Part of a small language model's weights: vocabulary 641.
Each number is 128 + 32 x the weight over its row's rms, rounded and kept within 0 to 255. Layers, rows and columns count from 0. The size above them is the row's rms in percent of the matrix's.

# layer 6 MLP gate, 704x256, rms 0.0959, rows 164-175, columns 0-255
size [100 103 100 105 101 100 104 106 112 101 102 100]
[[ 97 107  81 152 148 129 190 120 110 128 114 116 127 139 120 101 122  88  90 125 113  85 167 106 113 120 136 143 120 146 153 129 101  69 109  75 163 139 189 165 147 132 154  93 129 149 112 170  82 160  99 117  72 146 164  82 214 121 164 191 163 165  56  99 117 117 114  54  54 136 139 145 147 148 119 113 147 125 136 143 166  97 130 149 105 134 109 133 116 123 132 110  84  99 163 127 185 167 207 154 153 124 101 125 197 121  89 144 169 195 158 116 143 176 102  62  74 102 189 107 119  85 130 108 164 116 156 137 130 147 102 126 138  98 169 123 171 184 111 143 120 129 106 131 165 171 128 138 116 173 140 143 130 166  80 124 159 201 165 133 151  94 142 158 115  77 207 161  87 134 152 122 129 161 173 137 139  95  83 106 112 121 140 110 134 157 165 131 136 106 174  93 150  75 142 201 150  93 166 146 124  48 197 146 119 127 116 190 123 101 123 150 160 134 113 193 103  88 148 170  99 107 117 137 206 114 203 107 131 118 139 101 108 133 133  96 166 158 149  75 101 164 100 159  95 115 132 128 131 132 139  96 121 110 147 131]
 [102 112 149 124 164  69 133 109 112 158 143 105 137  95 106  73 115 128  96 115 180 137 131 138 118 121 155 116 118 134 176 146  93  64 114 133 195 147 108 123  90 130 141 176 148 124 101 144  88 127 128 147 110 177 121 128  99 143 142 150 133 111 135 107 112 169  97  93 162 134 117 168 138  58  90 107 125  45 143 108  70  85 140  94  92 101 165 156 112 137 109 119  63 127  97  98 166 136 121 117 151 221 128 160 118 125  86 197 106  96 122 144 160  82 130 161 125 103 109 129 159 147 125 153 148 107 101 109 130  38 129 138 136  99 154 158 159  97 103  93 134 134 125  87 147  95  96 163 128 176  95  84  86  96 123  56 129 126  58 117  57 134 168 170  86  99 165 105 135 122 110  99  60 124 153  46 139 104 131 181  91 172  71  87 183  86 126  87 160 120 138 131 114 126 100 178 127  97 102  81 133 129  40 176 165  80 128 154 142 166  77  94 145 126 180 155 115 166 136 160 189  96  80 105 122 104 155 132 132 146  95 133 130 163 131 156 135 146 159 106  97 153 132 194 126  88 133 105 121 138 136 168  80 140  57 106]
 [ 70 174  99 134  70 142 109  90 165 114 120 115 149  91  51 150 105  93 131 102 154 114 139 131  59 158  89  69 112 135 183 104 130 108 117 102 113 161 100 119 111 107 211  79 180 185 100 102 198 121 144  79 144  74 119 131 149  61 135 154  67 146 127 161 109 106 101 178 111 124 125 143 115 141 134  97 179 125 147 184 136  44 123 128 137 109 226  74 127 124 108 152 154  53 135 134 124 177 130 105 132 106 131 102 130 123 139 109 106 134 146 158 138 168  86 117 144  93 118 160 122 142 176 144 129  88 103 135 111 115 125 127 108 169 137 158  82  83 169  38 138  69 146  86  98 150 140 120 121  59 122 132  99 169 123 104  79 127 165 159 124 124 148 100 107 114 130 190 144 115 183 149 139 143 171 168 197  74  99 149 138  76 115 174 169  88  97 117  88 125 128 138 127 139 136 167 182 135  95  85 105 118 111 106 128  79 150  74 176 156 178 160 133 155  73 106 104 131 140 170 156 129  93 123  98 117 129 121 181  99  92 119 104 168  91  77 155 148 192 120 109 143 133 136 135 145 128 115 151 130 104 135 125 135  86 134]
 [ 31 119 102 165  48 127 165 113 176  63 105  72 138 139 102 101 143 147  68  90 145 107 109 137 116 113 142 102 117 172 139  76 113 106 161 130 131  92 136  99 172 171 111 102 128 107  92 119 149 117 131  91 151 137 155 137  86 110 130 134 114 164 146  69 122 147  74 137 119  60 137 137 146  75 123 145  47  86 149 161 109  89 114 163 131 131 107 114 131 115 141  93 162 145 140 104 158  93 117 153 133 139 109 183 173 163 145  81 122 148 126  73 117 180 142 126 103  94 164 126 134 124 126 132 148 150 154 151 163  83 141 108  74 138 107 161 128 123 131 166 116 111 153 105 143  92  87 143  95 171 167 147 134 103 119 124 166 150 140 161 115 142 124 116  89 172 179 152 174 179 107 126 127 174 118 122 157 109 175 154 141 124 159 119 211 102 140 130 167 174 106  99 143 140  58 200 196 102  81 126 163 110  63 121 187 129  78 154 178  91 116  85 138 118 160 141 106 113  68 153 204 134  93 121 114 199 147 153 114 165 134 133  83 114 138 121 154 134 166 103  81 169 160 152 195  96 199 109 123 143 140  91 161  72  83 129]
 [135 104 155 155 125 122 130 124 147 104 133 124 108 183 173  24 100  92 164 111 117 198 142 178  59 128 130 124 120 167 208  78  70 174 107 171  87 106 102 115 123 151 128 212 118 117  45 124 135 198 177 126 126 113 113  63 115 121 116 155  46  92 159  97  90 129  88  96  98 129 107 129 179 147 105  86 169 117 155  85 108 146 133 159 134 124 132 115 139 172 106 139 120 201 110  92 103 133 135 117 112 145 122 138 147 149  90 187 124 117 209 116 135 178  30 184 135 142  81 127 123  68 106 101 141 119 144 172 161 144 142 133 122 143 177 139 127 124 128 137 128  84  68 131 115  79 140  95 120  90 142  90  75  98 132 143 117 173 172 159 165 161  95 129 136 110 118 103 142 136  78 147 166 178 149  97 143 142 149 135  61 154 133 116 164 137 127 122 117 137 109  92 128 102 112 124 173 113 152 116  88 105 138  94 114 103 189 190 143  96 111 109 139 110 122  83  93 146 153 122 124 141 117  96 104  72 151 112 142 133 128 151 135 185 172 123 151  94 148 115 131 154 105  99 169 175 119 115  73  70  96 122 128 107  97  83]
 [142 100 122 177  96 142 177 129  67  72  66 127 112  81 104 114 149  92 108 119 139 159 124 150 105  81  89  65  56 128  95 121 119 160 102 134 179  68 136 139 165 124 144 175 155 169  83 150 140  94 107 122 128 109 195 141 152 153 152 134 164 142  76 132 126 166 143  96 112 123 129  65 125 143 120 153 172 178 153 175 101 143 179 174 107 196 215 198 151 143 159  98 127 121 178 103  79 119 175 168  79 184 102 127 161 198 174 133 110 138 132  90 127 104 114 151 108 111 125 144 142 167 137 146 138 106 128 116 106  91 115 103 124 100 190 160 147 145 133 143 172  67 176 140 118 156  66 138  97 153 151 136  81  98  98 182 168 124 149 164 156 155  60 182  93 135 175 144 104 173 145  97 129 173 177 171  52 105  99 141 134  93 140 105 146 120 125 119 171 115 141 171 143 118 113 134 129 144 177 100 136  97 183 135 166 185 135 104 142 107  95 116 151 172 140 119 139 141  98 136 104 128 117 105 146 158 169 148 136 174  99  85 151 112 130 127 154 138 123 146  76 130 185 191 149 123 157 118 126 102 136  80 173 101  89 156]
 [ 89 195 154 129  93 117 155 114  95 163 155 124  91 125 113  73 162  93 113 137 123 138  69 106 139 114 135 123  87 186 121 117 132 171 172 123  66 102  71 163  88 142 121  70 116 110 135  98 104 128  93 170 105 110 161 125  95 138 148 160 180 103 136  83  92 127 132 111 113 157 124 152 139 180 135 119 106 148 162 115 143 131 139 121 133 131 105 125 195 130 110 122 104 171 135  35 151 104  53 141 126 114 155 147 148 102 101 166 132 114 167 134 109 130  80  56 144 166 133 173 125  96  74 119 183 179 114 145  81 153 139 122 115 185 142 108 118 129 175 106  86 120 131 167 110 131 149 103 160 105 102 107 122 131 119 102 126 167  86 156 156 126 147  77 165 135 185 170 216 152  70 126 155 108 138  98 218 116 132 132 185 145 144 107 170 144 129 167 107 120 158 110  96 149  52 150 149 154 151  30  68 149 156  87 166 185 110 163  94  72  82 124 127  82 138  94 127 151  88  79  72 141 124 112 128 139  86 132 118  75  94 188 133 114 125 137 154 113  74 163 143 130  95 115  85 172 117  90 109 162 130 149  81 133 131 113]
 [128 122  96 155 160  75 128 165 113 118 123  98  45 122  44  85 145 116  40 124 214 134 151  91 182  89 104  71  84 109 129 119  86 158 102 124 113 151 145 128 130 181 110 146 133 155 121 163 109 153 101 139 121  95 136  86 111 105 182 189 185 137 110  96  89 168 100 107  87 160 198 128  90 137 160 109 117 181 125 126  90 134  78 151 105 116 145 138 127 155 125 109 124 122  95 121 112 115 107 154 181 149 141 129 183 141 120 115 135 106 131 144 126 197 113 167 126  95  97 133 132 149 114 171 155 134  86 144 114 132  88 142 167 160 121 133 120 121 161 190 120 103 137 138 102 143 122 124 131 110 144 105 161 137 135 130 103 112 119 160 117 111 116 184 165 109 155 186 198 184  74 102 150 133 198 126 156  77 152 123 102 101 164  20 159  77 173 142 144 133 203 138 105  85 182 107 107 122 136 104 142 148 186 155 159 118 134 142 115  81  70 127 111 133  48 135 156 118  83 151  88 122  62 195 159 127 100 139 120 118 112 176 164 161 176 137 116  94  89  90  84 147 133 118 112 155 126  87  75 147 135 109 122 138 112 106]
 [130 130 119 151 105 107 130 106  96 133 181  82 166 140 113  68 131  99  96 145 117 182 138 179  89 181 155  77  71  93 118 121 107 164 158 141  71 105 127 117 115 123 127  98 186 165 126 129  92 128 158 110 109 116 125 116  84 131 131 102 149 129 135 114 129 124 103 123 133 103 151 124 166 106 140 191 109 107 168 124 119 107 150 147  79 128 134 139 162 130 107  48 160 138 124 131  85 149 149 105 151 146 138 165 165 130 101 163 145 157 175 137  83 128 117 181 182 122 112  67  97 137 114 167 152  97 128 165 120 181 128 138 138 188 196 124  97 152 142 126  77 104 100 146 132 172  91 130  37 156 132 154  94 165  45 109 115 168 165  87 139 148 162  78 160 150 139 187 130  97  84 104  99 128 104  86 123  58 118 143 141 136 122  70 139  83 168  78 194 130  86 159 127  61 151 155 146  93 192  55  73  42 105 125 142  97 161 165 122 157 148 173 105 148 121 137 135 100 130 178 119 164  97 131 158 122 158 108 140 117 117 120 121 152 113  95 173 125 137  67 105 134 131 167 142 104 117 195 131  98 202 112  96  71 138  79]
 [115  88 108 166 117 136 135 142  87  98 118  69 117  81 102  41 101 106 150  91 127  93  72 163 107 127  99  81 144  98 120 104 142 154 140 145  89 104 165 156 112 173 118 138 107 130 113 186 129  93  94  51 116 109 110 146 145 115 100 122 183 119 109  91  70 160 145 151 118 146 107  92 158 112  89 118 125 153  84 127  92  58 186 177 154 165 169 106 177 127 234 126 102 153 179 122 131 114  90 138 149 124 122 159 128 148 106 161 126  95 194 164 117 137 111 134 106 112 119 132 231 150  93 156 105 131 142 117 162 102 144  83 116 130 103 141 137 112  73 100 155 153 117 172  84 120 122 125 105 105 201 114 140 136 152 174  83 155 145 192 108 104 147 164 103  99 140 171 117 138  76 128 115 127 156 156 116 120 167 130 119  87 107 127 131 152 167 133 123  69 120 153 168 134 182 136 135  48 133 146  93 146 154 205  96 119 180  95 150 102 164  98  84 169 113 148 115 102 160 110 157 147  73 160 125 136  99 152 137 112  70 179  52 123 120  79  87  83 140 136 109 116  57 112 137 142 161 126  97 121 165 145 152 125 162  78]
 [140 160  83 134 145 105  51 150 104 131 188 153  85 149 139 132 106 107  95 116 118 150 184 172 178 154  85 105  72 155 106 153 183  61 148 121 100 117  52  90 144  83 123 117 143 130 137 183 150 135 141  94 169  47 172 111  77 118 173 109 105  84 120 108 135 117 149 106 106 138 100 135 159 142 135 168 123 175 135 118  65 108 127 171  44 123 148  71 140 126 153 132  85 163 151 122 120  92 109 133 121  97  60 144 175 114  67 106 130  98 127  98  71 149 143 165  83 163 129 107 184 191 152 108 186 142 117 139 114 125 110 116 149 115 123 150 148 126  71  89 165 152  99  98 176  89 140  84 123 129 139 151 141 147 151 165 117 161 117 185  59 179 137 148 148 118 124 138 161 147 126  74 165 163 147 142 152 129 119 248 115 121 144 107 156 130 102 149 131 136 135 187 134 115  74  87 151 122  99 122 143 123 121  88 209 150 128  93 163 124 121 113 182 142 117  74 154 148 160 204 157 158 107  73 130  87 130 170 134 149 164 132  81 139 140 134 108  79 158 109 115  92 117 162 145 158 102 132 135 150 139 125 105 117 118 163]
 [131 138 169 164  94 131 131 114  99  85 144  98 114  94  81  75 124  63 158 118 178 186 156 129 154 108 127 114 120 127  88 164 160  86 166 108 126  90 118 134 117 111 120 170 147 106 155 146 105  90 136 116 135  97 135 169 130  92 136  95 160 147 107 152 113 175  65 123  71  95 134 162 168 122 142 108 134 129 126 136 122 110 152  74 124  94 112 179  71 122 119 159  90 128  82  86 171 129 163 179 171  76  67 123 173 177 160 141  84 148 104 101 105  95 139 165 157 136 159  97 153 180 146  98 143  92  87 132 100 122  85 123 176 105 117 104 136 111 138  80 161 176  99 191 137 104 154 189 136 112 162 122 122  96 122 108  84 142 142 116 133 119 111 171 104 145 213 158 181 163 134 152  90 156 112 150 108 109  95  77 126 109 121 105 108 111  85  71 164 170 148 128  78 109 150 157 164  99 140  52  84 142 127 109 122 140 102 169 120 151 103  83 131 140 150 114 121  96 102 128 141 100  96 108 147  86  99  91 118 136 156 133 139 125 141 185 182 125 137  99 150  30  51 163 100  83 169  55 135 136 180 162  63 137  44 102]]